{
  "activation": "swiglu",
  "warmup_steps": 200,
  "dataset": "wikipedia_en"
}
Each number is 500 + 25 x the weight over its row's rms, rounded and kept within 0 to 999. Layers, rows and columns count from 0. Numbers have three digits each. The size before them is the row's rms in percent of the matrix's.

# layer 10 MLP gate, 1024x384, rms 0.136, rows 353-446, columns 144-191
094:455469489520485535471522494467516469488528512452516533487514491488514494480538514505455481481446541489526524568508482516545524503549479504499473
104:505485467471525493505469494496476516473513482485492484473501483465461501509494500496522529508512503530479515449469541501502517521501553556459498
093:475466485522493511472462498465503497500471526519478451522469484448514472517513524489544512550501552477506547492507550480511503492509488509478506
104:497486511558470509511488512528537538540466531517540501495520467525495508493499460464520513493463495500460529488486463510504523505516565513511505
093:465529487445436489480491499498476459528522497478449508462510503516502486509455501491496481529461511480493521517470494498497500496527478462476480
097:485489487559494532510504476530500517486506512539552498499512459456515525514494522475460506493484579460481486457480461496499512528496513522478504
109:512537502481547525492457482492520464473500466502506486539457520510470488482527498484434499462501497529498546477459505514485432497531551479503516
101:503500508510537513516499473492462502520546466525452519487500471490500527462508496460454502484515485494535483512501458522544490525492532506507509
095:496529453483532457448482547505514500539470474480505484492452556514544522466488477502508481529495514472499468526517527467506491518476448520489529
098:506531495480503535502564511498505566492473486517458519482480474507476498509498483521476429518529473516537523499464476511531525500471535473470447
099:518469494431526536486497510529505458464510473532476523482502514484444485530513488518480530451504497470512499506489558510507483502536495503508486
106:479529506471473483489506553480484463501527526455501524513486488496495527555423506518480473517514490544485489512485503520517473485504516465453502
094:478550485469474496481520497499517469514468472493474441495509463521530529487505503500504519499489514482483517517490504517493490484546494509454529
099:487473514536530490508507561482471487500490494488499487487537538506495514491480495469536479526473499479495502526464524512504547488522454476511507
095:529510487565455521537491547503520497466495531509486474514498468517462514472511512539530500494513473537534508498516521518466493527495509473512498
099:521517472485461478512483501524483490511471490503527534493492512484486487481477503530494504534506512506509456527493485506468506541505505487539539
101:509502529526530509482535524511509517515450495458479488502506519499478499480473485531512535450438533505499483487467497552487508502472507478517481
104:537502514508511490497465505479486473509498492458499486491508517473490495483511504535482486553488513449555511543477506499467471477550516499522515
093:461495468430474502498501488497449517491519469482479484467534475519520515514481490484514469501499530458503526499523499532457540517466521488481483
102:489487491505535521520504478512522488528475489497490522510501497499470549494525501445440510509492515475499487532507504471503528492559532553514476
089:474486477507470518503441491506524508505495514506528504468510495510528556525507505501561475499514495483488524487529489411482484482499484503490515
089:519500459544472545521518502476515509512520511471522513532526493507468498476499495513524522524524502500503494537519545458516508528528485499519473
107:499488499537500512494490496554496500521515483476487484526474531474499490516530523456493486514471484483481493477478502482545457475473505529473538
101:525503501507514491497513469475488511516485512529534516509486485496482522545481513467550455456521461526482497551506505506526511513457506473506489
107:490532511467485488510512503495521528479475547456508507498529510489512476507502536480485509462547513464519538510448508509498520465510489509502481
099:488492521518475465476535562512556515459507441512482476503492486509474509500536498489482502523501479517485490494462468511486507516521515466517490
099:512547527490485499475494540516528481550480519486501520488491541464507521554513493516544439472460485527460513513483497534549531504489507489494492
096:551500497489552515523493507449500558503499459520499507495513537515489526507509500510524491502535454491513471508533473505469510478488543530499469
101:506485497512492505494504501496468481497518527501508436458522513474559523525530514449514495535483531481484467513491504515488488539508491491506527
105:461529482509457549516493536548528508540516493475512511533480481473475469500538504485518503510524487550512494490504497483451502492512524555513486
097:488490512515521499476507493506509505509482539497560487505514498516525483501539500512529476483453506505486495542468510484486471484517498518479483
110:516514509461531486509513518451497535483554470551475523488548453495459456520508494550486505490520527497491490527512477457515509487511490508455500
107:480508501536454526495507504526514494501427473497508477548531462528473519484485485483538518505565511469555517523493474487465489533508470509503521
104:501476512535486523522487558480508509488485528501508490476506515506546432554485502501495483510487473478447555545459456477492486527519479442495531
105:502485539505489498518502497476463527470485458510547482486507531481523505481506505494496476547505501502499489520514499500507552477503532510480516
106:534517481486482470565497489549498531506531461544487493512481504493530470472522515480502505492498496504497499516502501486479482521519489475507490
105:518512537522516524556523517484503474522489512506517524534510484480489505507471470479570493499488507512482465485457470460534486497532466486505526
098:508473542508510498501490531499497452536518477502498489504508480474483482451486504505475475457535507492487515468515450507485518502524520478508429
101:525444509523527458503518487497504527500486549571538465476497556486533506531495547508514485527468509480489504481483498515500504483498514470524490
100:521486508527511479476495481486494506489538498517468506527528469465505465457477491486506508481520521513516469467540485512521497508462483495521508
078:517501445545514491480481532549530492478508520532500511510499536563536474486496487504517490480523453474493483535542537515482500494471535480530496
100:482461507495455485468528499480507521498450485469491478510479545545510517542485504525528551537475544514490479514496494510519479543496484502484515
102:512484487505464488475495549554510521502479480471466518494487486543552475463505491556517556539495477481504538530488483483502537507509516506489514
099:476529527551490516471517502503524492530478452478508514543470451563475452541483493523537544499487484518485526511487507509481467519488520507471530
105:495514469545492521504549524494479537522472439515457472464508471528501473504492490489509477504513526501477507517513501478491493518511498504487548
094:496530459516521500488460477498523497485489529485499483489540514548514511519481462489449495537476527479473518500455497482512511553461447490488530
090:489520491504451477480455502478522503477525541515522539487520502518510448531521455527529459477489505530487499447486499499467483514476551510520526
098:507480493483492510479501501470479550494470498500490464500490483535452522465526489489541566496463516519467506520464494448469492509497477474471531
098:470461466502428480473498508502481509472507484496422531526479547492490490493492483503509466465519500502477517535522452501461540478533528491502476
105:525520506515506483475500521496504468492464480504454486493479500484462523516477473533530488470499490490502473513502480521509488518493499509540536
098:500482539491504530488508531469534479478492519510495453504513485507503480492431493482545471485473507526505491490480475478478505513500452496483520
099:518472504484521517494537493538459536485489516533501521459521491518506485469520531522527503472468492511475489491450482539525529509484496506518507
104:505503507498546459482496507555471471537428470472478510538527485498448496538515519490508462522496558461495497466476503508517442473521513501458540
094:516430531498508527470539489500515490495476516505495477581532499455494532507502544502490507545493485459450555494546508492491545501483520457496509
094:503507522509460504540513525483537486525536520463479458480487493544493503488488505514504527529511526496484495480479528502492488459515532511480503
110:497497471510494507485549521481535478496510485517498494496500472506516542499532489515520516506498533517473492502474501487481526478478482463491505
101:487508482493527496486518507516533504475496504504509491480507497520465508514460504484494463489540475484503504513484512462493535519500463501478494
098:508480437496514460527549499486498457523491494528516574487481544516474490480479501474511479486493482505489512504452522481509520511508473496509502
103:510458549506516501541512527463531534514517504523521539495512511555486499493516533511516512496496501494514475530469415496481504492539554535507495
108:467466535567491529505511477525488527491476524501496476511473491542509503533525466508558480523453493535512519500480480515510476481510451484499466
101:477483499457486478538522510497484526493484499479496510479532518518524471498509518503486492471520469484494519566501528534475480513509479472464510
098:518502485469449506511564499475491534461516520455529472524488535539510515509525465497453523528504503492487488535489496500529514490499479510544496
100:512461500486505501460543507477523533507485521487496496507495483470514499475506483486500502493520493447517496523532465484500517450461514452517524
094:486492514514507477495488496503524470493507497541475499495499476508492547466512489523496517524469503474501503446453522502505485473531457471500513
101:496484535535500534472503477531481509504501525490493530492513528499501474492499475485517534512489494486536532523510463510507479494531500521496553
094:488464517518468502508528490506520479517511492518512544458503514496503551516512496522484511524513521518502504490520499455514486532518516474511477
086:542487536533545512460507538488535531479497465499516502518534513524504512495519550526495490477528532473506501472544562464496475547500506504507487
094:479528458500487516490489503483471488459494478549472451503478496526551491504490497488547514467493523518495538490480524477443528421454527478489492
105:492507455476470506495510534471493498492534483441490499524509523474508489502488501467513480459481523508474448496547467484519499525491467464482526
104:485486509471513562498510512455529478506549518472481489503485510448493494486511536498484464495506521519505466446500480511529487458480518520518505
099:537521466501524525516503505528526503501526538518496515503473470504480484470555504485510530512505473538495492517509482507510538462492498492520473
100:527461536523492454522498518523520483509498435524540540504547465514512461489477551505426551475492529482527478502453488499499494530487516463462494
096:486498513490497500509475512473492539496504511493476522499502463506510489528484509530489497487490503514531488490539535499503536454506505528461459
101:535491507490500501527531524486465514492489525472503450493522462471520497528490509435544462510525495529507472491467511496556462498510486472452518
099:472493468479451501475514527516493511502509489521458496504512558500495494444475496478535461500494507445494492514510499508486523525492493507499561
100:485479467546508503524459469488534509487496497518537483536487529525533465451509482486485474525498516534494489501531479533487470542490490489463536
096:508491477516463511487471497460488513461490506510443481524532466482497474521476489519502491520476502464497503481554479508494490480518526492493501
102:476490528492436546528468517512497545487478491497498538571452525452534477552489476493480515520490521512475526567540498491503496473541501493497452
094:506572523522480521501489493480495505500505493513545487497476478522545501494428473514465501486498492472512558524497547527492523512509536507497485
104:514523507521466493476469528499460509514518571487492536496539508490466522498476470503492493452553498525550520500493513520493508477501474514481485
102:513550459505535472518515494548468539521490487528486511496498517540461457532520496457491450470530488532479487494469437519499498505507483514490483
099:477513512467526517519528457505547520487499523522490486472546481556512505551521512525482522483509495503516470493535484485467484504545499537499475
103:540525502503502487544576476543490496516514508482459499512509494482468504481468492482497504510488508493484502499504474459533514524582524466498492
105:514514509476502508518469501476536543515487544488551523497487536532552501505509539515501528497484526514464476495510494514456517478456490501490501
098:532503526513521507529556534520501503472499525474503535499517498511477471462474506524465503502503497496491511522446492484484523498479517550490507
094:471486481493467486527495452537498493515433522441452488506492519520476532499454482534459511490517453499517510504513528517514515518497502508515522
100:492518523473535493495528520529521514485511515544496532453498514511489447477471467489508504500455479508488559530496476499504485510525482523528471
103:520544481522460500501486521468495477505494444500489486488488469515510479478479526499506521519502467485460521527513518500505519516527471536527556
101:507498516497507453500488530480478489488505494483510512507524469513484533498519527495508530533488496551496483476480479522501512543507493532477514
125:543480483519515488489495511490497483460521458522490524538463521553453474499542495426531518504517440511510503507497517505492515472512538521463487
101:509518476495505459533482525501505489541540462480516496481492521480482466522501524451510497496482468518531486498489552478512517504525531525465516
103:566501526470496459507484490501512516524522502471519550475511502518474491502524523512516498491491477510500492464514534476493522523496493520520545
104:493516492498503527459529573506496501523468483466517504472456459524464478491509505503509458546471487529505524490545497469495484540494516444511488
100:506464468496520507519468519534479489482454475515499558509527480494511493469498503489452522497516491497490467521463493487522468527555555526501487
# layer 10 MLP up, 1024x384, rms 0.144, rows 353-446, columns 144-191
097:487486495515510506448502500502482520483494490548509522466471489499456534486500495455441494503463500541498520500489510530554486469519559507522479
102:480513472496449493499526520519510510521490436512496459526510494487528475464488476508510472506505477526487478546492510504507500530487468494502456
095:480490453496497494450540551532490472511471475502572487465511477488496528501485500481515490429511480552479492443491548515511519494513446499506484
103:546488454495540467482499505457532451490504501519508509511514524492474481467449532516466481467534530508514494507470546511473506465494463487473468
090:517467532476520479485469498486536539534501488534497505481511510503506563502492504477496505475490491458494456529491465548476507506534525509510496
095:494487538517512575494509479483524508491514489540461500494505489520548529495473481518468531482424532504492527485455519500488521495506493427493525
104:532544479544492501494484510483539532460524520503506506529456569450474509497508482497513513516475526518511524459559524542468503526481451486481500
099:487573516484508535495453465483510521478483488525510504492523503522518510542497476544488550504545492486478524474446526513499483464497478515517499
097:526511487512519503465497440517515513500512524476444451521536494470487483458505482526465492508483480494489513504512548484505486482506517480517513
100:511484485470485513540525531470494474529484502493506504474501465502520499478492472521468489503487522501490452496503501492448544529571486523520494
101:489486478501526497472499494481538505505516500500547498526526458484510487510460506456479524489472491505511499467516568484532478529474495509479537
104:494473469558481540418520471508502502526470516497502472479489554509529497507525461484486476498470482507519459524512526510539514479503442497497458
095:455488507519498512507540453501490492572528504562496478516517490491555533497531488509510478508516474540532498548518464488523510533524486483502511
094:452479476543461494492508518482520510476453460517498518485542485518483510528482523481461462486537478494490487524516504483485516543503473526518524
101:449513509534522487499510478477506465506470486457482489490492469511482456501501531506490469487547503499495498535501463514496489529515478508481508
092:473480478494503499513544497502476490469526511503482504511520519517495519469503461492513456524477490505540509529454502470488510526479505516509444
103:456474505550474464542529487464466514507452517503515484446499461511487498526504519504499463507550503508545516535500502489520492492493480465511511
104:527472502480486496480512471516500538484496511500513470495470506508514522438465535458489493512510485554476479521524501475492524515522504475452472
092:493504458512547501463486504456553483450480517586476516506519539491498484536463558507503518514510471532467508500501486486513496493521478503503482
103:522490499464467523513502515486509534518486545493516512477498474508507466501508515492499470528518533523466520511502537473476507495525491507538513
091:504509496527488491519527531476505497480524485502526461501504513501489477512458503514453490512519511494484476508476538515492501513500487522504487
094:530534501467521491493498507492478499479493419596528452487466516484488512510516509508452502505505501506496503517525472503522526486503494495504535
100:528490465487522510477520510535506566534490506484515484525490476540492549505501490473494490456542474534506491492475499470542508501511503518496523
110:480540511516532505548518517556493478463503477478501469480524508501554501526524475457465500501499485468481497473490526462506505468479529504481486
111:516501525524452542476514492466523555470500495473483474483543495498534491520492502496511513494516555505519479477478488490506544488508483586480511
102:480492527513468484523481501465501485526499519495525484496480499569524500528544511496531558498500466500499456483487493501464519527538519507503479
102:501450478501447490518472474508522501505472494541492444520501502515529475511476546503492494519489539506497488463502542524448529479499502523540505
098:487476501468500528461482530488469487492509518494513487466483533514519501541549488515518481493462490490502549516531508484478498504493485500462489
098:494476486518488501472504474484488511499507524509471452511528556484510532515514510473497483473461496535533485554495540484496506534522547516477549
103:497526505462480518500520482518491496478500493519505477513548530541527505476532512511508545504550489498510531461539462461490464495465479523488504
095:459487487526512488477533485513572491516475533485493514492492465502474518537528428522471518489522499466498518460523495500507499455504524506486541
106:513518501480502514480481538522486555503500504493545545458503489520479472554504520485512480491508528506514517488488564506509537462513499542501505
103:463464463501539488482501533458492492505507499486483504534527494538439517504564499472474503528529508475546478489516474469472493478484497510510476
105:482486509530476478507519504530530539485480485535525488506500472508456518495499486538493454496495575439486510487507519504496555519512542519501523
100:500499492497492504491508501502479445469506480461463483507482500539506489481515495461486529465497527537506482516503472495512510488489540539487481
101:539525445499520510479517466518526423498456457497525478493492477473518454485515509494484515500495514488497482464519485467484503480514495499487480
110:490487494497483483476504453480483459488552494464476508530499508527463503479538556483490519453486492498494504524506466505500480515488500546488529
104:500479524479531497522496487506518521480491486482510480457514460543488454547503501498453498535541503522513502486525521526478477477458527458494473
104:523473506501485465485512488534530515516512502532504478493494453535488475511496506508461497469463532500481497456497488498507503464472514476510496
100:510489532512469476524539514523487483442482494499482544522507480524492461453494493423493512516517503536496507493501511482555495476472519523474489
112:501445498547501476479479466539523522490532511488474498512504491525480508529507471495504530513465496511453520521481455488490503481475521488503478
097:497505489517495513499488520499474533479498528513514513508506503506507518477481510517513552490499523497490474488495508504520505508465493492426506
101:489532499498524486516507472526541476510520472534541496501536500501481502518454490500512471496517555478492473478528516484516448504527518508508507
100:428502500517475487495462469503485438503477490466546487435536500491565478509529497524479497480496527495488518441524476514486531484508515480458526
100:485465510476519507508525522483532509455484517476545527487522507507512493493493496485520497470515453471545503513483515491475466502451453461492479
098:513499536515500467481524472479534524498533518479481458480525482524536430513479507478502479510451501529494545502525509515493477513476494493463519
103:460483479515518507543504477477523489527512511523515490489503553502532498485465497538496505506509515483498480505558473518495486520507509505539521
095:492502486499506526476507503507435505506485501433513487468480497532468543499509479479524492497452558493497503478490485461485525493491478475521483
103:501501505532476531487478454536510504489472509530498515516443470442488488518522523502540480523506533505523488503539484465510461522497464526503474
101:521493514509499496501523485484489497517507470435517482498527499524548489482461529524461507496475495523500539501461508501500489504468540512489509
097:518505510519477478467505534495479502460511524454554547474497513517524501508469526522504521505520497516569435458504441531495476519512498501527490
106:518472553541546498502536506541567453504488518533536503475495504515492493477485553451497501539483467525529504472529473471539529474509505473497537
101:465509508490517509443538505467491515507504476514516461497514461476483517528505484542493516484514507483476527493497517515519529508501490482482480
093:498488484521489463494532520482490461473507469546474488549551490501548524507512557421488542516501496471510505484506514486479531482474499514480443
099:556477498526470497483549529500509527511496429504505535509473505544486509509491517539538516480475479516525490507519513489484501520509477488471489
112:430496465485526503454500479467512546522478467472494486548522508493470503495482494512464496504503456469503511500557494526478480481511479541456503
098:541515449472488459460496470481538463522497494499490524459483487504506489515478562456479480477469515478473524532517474443488500484495548513514487
096:521485478496500501522484521478489471530499516463522474507523500516512480472491516495540504499480489475511520534495478507503533532523499510463482
103:526511426471494453482472510509510491473499510463518476487490524500501486468448509476528454492504500491513503504536518487479461521488514453531510
102:517477504514491527488498449528499492468526495503497473490528462490483506497505508485490516514518520487566520474510510490479466442532542519514482
097:506490526511481493491504525535513506504480477503496529469535489540533498509506497557515512499524496509471515534499483586544464525491495524521494
100:505469543536498481525530505544529458522543522488521475501481485537487511482513461485512499484449508459488503548522492516526470482479478524496522
101:530483483488529519477454517504475494523439524494485486527493521496464525478499483499450521518492502523535496452479503496487502486566531530523494
092:493528521478500473504537474517464533479533535506536502487491515543473499487504526462518497464525531505476492523531436555486493528508535517515441
105:514510516490459526525505536540487463477532545487468498498517496445502513490478445470496515488458523499530489505534478451495469488490471496495524
096:487491495506514482502528515506545538479514521497462515479492505477490513529532508477485501509480494436492584497496489512479541538509507485529466
110:538486547553487550518457509501515527475501454495519514509536505522486513453501521522465507505478508517503499466477551474542508510481531532503542
087:478492502533529517484500502487520501475473461511508473533523523559504487532514528496496505494506524475517500475486497487476516475448491455504481
107:491495451486518477494483504520509525503512491512487487486525501506521517520519464552499505471466488496484513459506513484525507462492503497478558
105:445532470506497523465463501512515497483534524517526481503491516543476495478485498474477525542481498462508497532483530525491484473511479485486523
101:475463512542508504510493509454452505446514522507517506497467489540500474475462497508515471500508488488542527525465493520529519499499517469489574
105:472487501505498543494510474498461503439522483498456537509479538488445505539525494486557524516510522488489520492538510515464516456534498557518523
094:484525483479450501462501522489535527495498470479514497533470523464483473519507458482471475527515500487474480458515518498512544512502536477546517
101:496525533465489544490511457522463476461487510503445481468452491492503503498528485491488455511490490469490509508440479513520544534515521546507499
105:486524485438542492487487481535493505549444484472446515494511497483498457473527476516526511464460512528526488525503556480510516466465532525479473
099:484471498491471501488448518513519505512466511495476482516491515487465484492466465515519445557501517463473451495570477519516468541515489467498514
098:497460520517524517470489489494488510473518534495494466531514510490539496484462511475547494513462473471493588506499504498496507507544505498503523
099:489480552492511471487489504521511524538489457498542477482497504491511531514500476488456510496510542507491496460507544501533457536465507464515541
097:490502492501477459526450489482533468492508517485502552493523497475515569484443535478490480546465515555480482479538447492515500508456524465495511
106:482462485486453528463494494506496526503492459501493472487549497473505473526459507510448513509504470447512554511508489549506494514552525491528486
100:438520564525482541491495535543521496509484521521479497499489506523453494513490521520491490503524492488474521489538511537530532487456451511498525
100:462538444536476507478470515498568520508526458508545489467532470509484528492530528482538505471556547465485484496498486551508467519514474516471534
102:509507513519527496481466500496453528499477477498487514510553493492535476503527517509503520505514513520478512536530451483500500492505466510475510
101:509502510429517484517483514450482459492474516531521507483463541506486521496500526496487497499508511483493482413510479477513500481488506552502498
103:496515523471521481492518530537531510477461488511480568512517541522482444533497471518524508488448519519531521512515530485508484519492517513510501
091:510472447531535490471498547487481531461507440461475504525533471528534507502480477477552514494535527455495524517512486473509499506506488507527481
108:490506501530480517481499509486509543526462495523520479511428502529508489455492509499509476489543490559488496481524482500504521498497532548466487
101:512495488510514514507542499481433512482509518478463533497511463507460526467477485539502492499475490517448491536508499502503483434504476525542509
105:453493474488460504470475476517482518490502510538501484501528459498461492500516468537490460473461508468474530527496474488489500558522535481502504
121:556483509539508536459492509506518483532488481520509521534495503522515459474522496467499538536495488509481531502504511470506501521473472493429488
099:492490506478503476496495518490532517537444487491497535515515489492521497505504531476526489535441499463470498507530531506518480502467472509497498
099:499511536462499477478492464495521514471498455515491514487506508446497503475535501477478499466537481498516526485526516435510543526524525464515502
101:543481509515532513485466492473555502510513481479484469488487516462521483500534441501470487496517528446522483494554495525495514538469499509498484
101:509500480454530513496481498469484457505486501546504519493509465486486506521501532468525533525490530477556466509497499550501502521497507530484506
# layer 10 MLP down (transposed), 1024x384, rms 0.115, rows 353-446, columns 144-191
102:480489511495471518556513524485522475479511502457540513523504504486502562508473474498535471455514495512521477479517484501495445486550523493497526
101:463515526475507533494488515485518482480460522513499525501533504496471541525518485523478497481506509464497488513492508481519464452510478474504521
100:484489515495494504475475490536517464499451476476498516520480487461483466495502519500509554515502488523516456485534496508496520467522519499533521
099:534507487503526514485483494463494481470452448506508512519423465501518484437498495514444473453463470516468489502476554511492529516462501504541517
093:526455499513447502497531457486487472482484476554488463500482495559543524521490462484461523511500519510500492478498567475463514490529548505512514
097:521529507497484471508501493451515502485420496480503496504463475498521490484490494477510484517545558492512499496479555479448514550509516525507479
098:492453521475502500512490514551524486482498540512522467469475512477478493512481534514505457528448518521492478445505517437483526484507527565507516
101:481517492494550503513498481491532483493538518510462512514499499475504453538487506508517508492498516509481503480506564553462493515484441476497513
093:477488496466508522492510527503520517523472492477591462477501497497487488505469507454458496466525484489458492487545516496503457509449490480489507
098:512505471539504469508472471503502514438491514486509511448542477508506479497522466532539476494527535510478485486463535484534478522512495453552497
098:503487537535482482478497498534482479466557510496469485487492491511526510485507496514496498493525502535522495506510498495487493490482528469511494
102:482480508494513519498535458524534525505509476502514485496477502539529471523453506468532533479510500453540540456528497498507474483485519490533545
102:490506506531569444490506508469510495497482490506486524491505516497516487507474480529494522489473477470491543483459494514497475558505529421490493
097:534486489512457492525478599531488488523508495507459496492500512493504493532505492496500538422502498496526506480519516482469464484469454540520515
096:505506534532518499522521520480511524516485479461470477532491502501488504526441515480472491518482488515508503530489538501471503516508520529543466
100:511504471491522469521499476518482466473515496495470492514480475523465543512518508504566511544509501441483488539492514497434519516489517480510511
101:518505523530499507475521507476510516541476498518484491451527480509452556492529486498484500509470495548518497551499482494554521567483482479505528
104:521548518497451512501521528486497503458490510479526516494483454487480505490518500514489502501517474505511503483469481470486522521521511468487514
090:516509517458452491495543489540484499524518506478454484523476513495496524486510458520521456475529491500507511475417497518483497531487523476504539
097:493504495474518498490491527527487488532471503437492483491530500545463500493487494504507511482481495453503483483512485520472505512545522509500526
092:525498511539520520504444481543529522515508546491528524484503521544506486516476546496546443511491497492500485535522461477502456531468529476560473
101:496465521505497497513504505497551487503465523512494486473508471471488475489508528495482467500464508464472517541467412484551497508485506459501503
102:508504541496507493494525525498507543480506488493477543502504496485529477482506499478512459484498523600479486513478521522504452521505493499499504
103:563470511500490530524494498506529529486517533491478527527474507435534544503477512504546551526495481512528516512524492498456494503490505512497503
107:507493543470467514469533471481508502514447479531475523480521532484477499521495507463493499439483507530510505473526509469504438488460490504508518
090:506532460514521495514512484498476478515501527472510489531500526471499507487460492518510511474457499488481477513521473489512490513499500485493559
099:490483536521527516503527482499502522494460546501516527460492565531483508481515462495473509509506491487466511489440527482491499496521477511522480
100:487483472516495518488536471498504519478516524555504519537462544546500475513494478500479462482516546515540523496495524490559509543516502540477507
103:516465506541529503476501513478516477544464532485501500531499497490481504506498472523498501481539483504529515511495474518518503465505511530449496
106:484460512491485532519491508466499536508529481458457514498497465480593496501490497461497497438519495457533526464468451493464511546473501512512476
095:527517483537481487501540517507477529498528518449470477503522524455494470481525516488520480520498457506462479471512497549418493513504523506506505
102:538481473495463515518486491525490504486523489494521522508471517490515473504540512493493491497537455509517530492575551532509479473529493491476507
104:488465522498454491533494532473492507507479499523515487479571550530502553522506487530502499518476459499535529502507521493523523517500513490517453
099:508478530493501474530471505499509452499444491504513472493505467501459516503505517471508521480481514531466489522433491520475475475506456517501499
103:511532538528470471448518481484507507543479546438485511479487458531508513488511520492515458533556527512522487477489493480462493480501511509561508
104:526524470499476506528499499549505507489496570542484491489479489479523508508502469507561504505507506509452423462457511484503506511469464526535491
104:484499497500527476507484479501512479517493507517511560467521482486522514530503500505515466512518490514510474522476524456511473531524486539451473
106:480532473519451492518495520455527503517475477523499547464518485533493493451562471494521498447443522463478479535506491507522478454501528488464518
103:537470498511535489473466468487477486456509520489501459504487505501522519525489512460488517531469470479523486510484448504442514529497546470515429
101:484473437511504515503469477496490507485546524483529499511486520549533494542490495527511527486486489496481533480501487529481504493496503509465499
094:511439519525501517442479503525462477477515524493470506492507525490515509515512462527515524506476494477505536520487491499461508546471533529494495
102:503474560533485487514466488488517486549486540492508510480524515522487494536521489468504485517493499476506495482463483471500514491524512502506459
104:531508475514520480526508507502484525489499522437506444523528509514531501478560517525494475495526509507460520471499520480502501478518475532476503
103:523449496500545498515481500494529476523491529540465495485485496523499524514522513495518466520521502505504492470494531490445491483467458530523471
103:473485500516543482530499489494517534531522451542535538543464503530478504493484529499467491518522476512510514487494540453478518494435460470525498
094:521555490498508531536480526481522519464512518467480497460511455525508477500490538517475507509514516520487507515495518487508497493518535516478477
095:505461513528518468535528504511498514533508535477488521491524513563462503515468500511477485479456504536481520569493492499503488507520501506479532
097:466464504518485500493508489462513488493519497492465493480492517481440476495517487513478470459487471486488535540529470493485493457520519489541484
101:507501525522504457480461526495514483503479515482465498499525482535496487501520466501466513504531483501506551490522466518502513432483521489509562
105:522486550468514530501515516453473497503535513495473492537523531514472496477489509542464521519468512537549504528519442511499533482490495532479527
096:476448523445462494465468462514464513487512456460541483538434486500510494509493509512505530522547485503483513503498484508516485504522502478490493
100:463519478477498526481504522495526526520545497507523498520554442514522500526509467514485533487460534497517505488500506459520513533490546490518513
097:497484482513488498509501514486530509525496516497509536497544442520488475542487508503478523491482520507499531514519445499529533501478512490504488
095:486480481484514522508469497478490514519521520468487485451465534540522474499514473503496521509536483481560504502478620482535489512561464500494524
101:534520518493453517484507462521482499466497501499473535542492507487548464466496512499545537444450488495523491500520512494462478496508483469522488
108:471521495486479473477516528492485512514480527464507489527479536493516507520475495487471471507507482460519503475514440482506447541514513449520488
099:496475514510495491485432500517462497495536514496507474487539510480508474494485471508511485521538508497478520502468480507515456547517541493539484
098:479475553514453509498482493534497460529477489482513521504528473467533486507553505512570452458469488507482436540528504506503448496521497467490511
103:501520461490470494482503519523472479467515505492483501449494496533514468521452531447506529498503472522468549437507536460468531469495514520495479
109:467520510482487440517490508538486461544498506502487480431499501495508503470512484444457503477485497528490493480521552516529497503476536574527508
097:540467529461510520498506509515480483492487481557478496513531510512539543481478456469514512496517506511488518535489484521512510470486506492515496
095:487491497507519508495505515512503507447516491483499520487512515547515519517547509491445531556497523469497498502490532484483504512521485504523494
106:501451510477498498534500528450486497517446503521466519489553450540542481542548517515464531464508476465519523488545526504506488497498526483481540
097:407509496535518500474518478512476519533455502515518499508489509515550510537482531477472509555490501549488513477535514498511504521500534535515509
110:515485514499520522582493456558467502507524512500513492548498483493503473477516478456494510447463500476501478495503540450569536516523455482500478
095:524510483554442513564494502522468458489523495507469558497478501519538467535509497518510505464485515481524543493482445498491500526529493533455527
093:462532515511562510491488534500502502567485504519497472529464529478486499484541529498489480498483478516514510519471487524537532496520513521494552
094:519562506481489533526498508530484508492444513483506459525486486467542515483510502511499469510526526470559491491486525515447518487480493480496503
103:474487531472519499481526478496522515468487499492505544507485485509493486491484487519532473502538499496477506526531471479555509507492491485486458
097:487485472511461509504529531497490526484500493473512513546488510506508501479480490543506487476500451481483502503536509548484473534466511493552506
101:503500468502484517490489515536499476504516480519482461480515503514522500463514483518500499470528503504522499520508460523472508529493501484471518
104:523513510513529478510509532531502508519492544499458513479527499502497472479517477476531533534506520483489491495532569510509480525526520538526493
101:491503559457518491503520464517543528465492522496548517487477495491515500484525535453478493461476517503504511438521578512500560497543506462521511
101:481510537533500513549473520510500521485474496498507463561507514466533488495484481496471513481476509493496505440513488545506501501501505495528467
103:508486534474505468494503517514524480496479500503528485498544501509494505516505455483473492504519493510505500535538493518468493505484524478467503
098:495514534466501503490491500487514477475518504480497498514517500501485511525505477528537516499502488467522492479530517511476478525493516494474465
095:507497525499488474518528543483499490480523461510495507510500510531493487511499530472538443507502468518501523508490541446513516471512505480532488
103:479459506501494455520500522502511481524473479506488492450525511529576508512515501513523524464510548479543458525494538505474498503534497481516506
092:483514510541494484487541478487490494520512490471480484490487546515491524492516514503471502504508533543516468490469513471479488497510535490504498
102:507526472459469514456516486510487474527501494507492503533538519523502531491475502466517470498510553478517504506492488504512505526547499484491477
105:513462514528491497508494512491508475516480520484519485525498514495512488501504498503517507539515550517511451470547515518477523467497488500516492
109:513503459493548525514489427486515487528480559484500492541497477520537467538538512514521524531518473519467526453539489506454484510482528526479458
102:486479482475513471527557479520516480509509531493491487501527532493474497522470486482536479466523499529484483501503509531515530476499526555497527
099:530531509481500502519497496499532497538462506519472439506496441502428520522466506515446515480486507513481451506514563521529490485503442489516474
103:479467511471484500508555470477458525509532504502477489520538487451486491473502487532498569491454522512493479480481471489535454539474488516486502
092:519461475475525473509484505501476501463481513478507495502522483548506567520518447498500487509468482491521519530495509519496501509533490479511498
101:492464545473508484497479456489458518537487524496550490515517467508484505491504516539539446485531494531482494502511523510523499454478490500510520
103:508475507505500462497441483505535502460547522461487488573508484559532496524506513417502474512486528547504491529512481539507501468491483499504498
094:472512511541519511476511456501478549517480479508495431519481511521495509504468516521505518461513510493522525499477552473526540512512480506463503
107:515546495475490525502507506491505534480564492526483568533457478498466513472511509548509539440510478478522475490527472478516490503504509463542487
102:489495502495530538441521504532545520491508508521506497499529458514541493510469499484510492565435486474533505472483507531522487519500460531481482
096:498453497498509484494514457493483467494529487507484531502482509429520521481514510534501489480494504487518475526525464491490492495513515498490485
106:522499505538483473470489494520497514473574539501493538476528510497486534509519492501507492532468529454517462478471525472488514523463514476466528
097:462504511531506508503533503484483491505462509482497511475522504532527491500545480501489517454491516473501481502535487518500499503535486482473501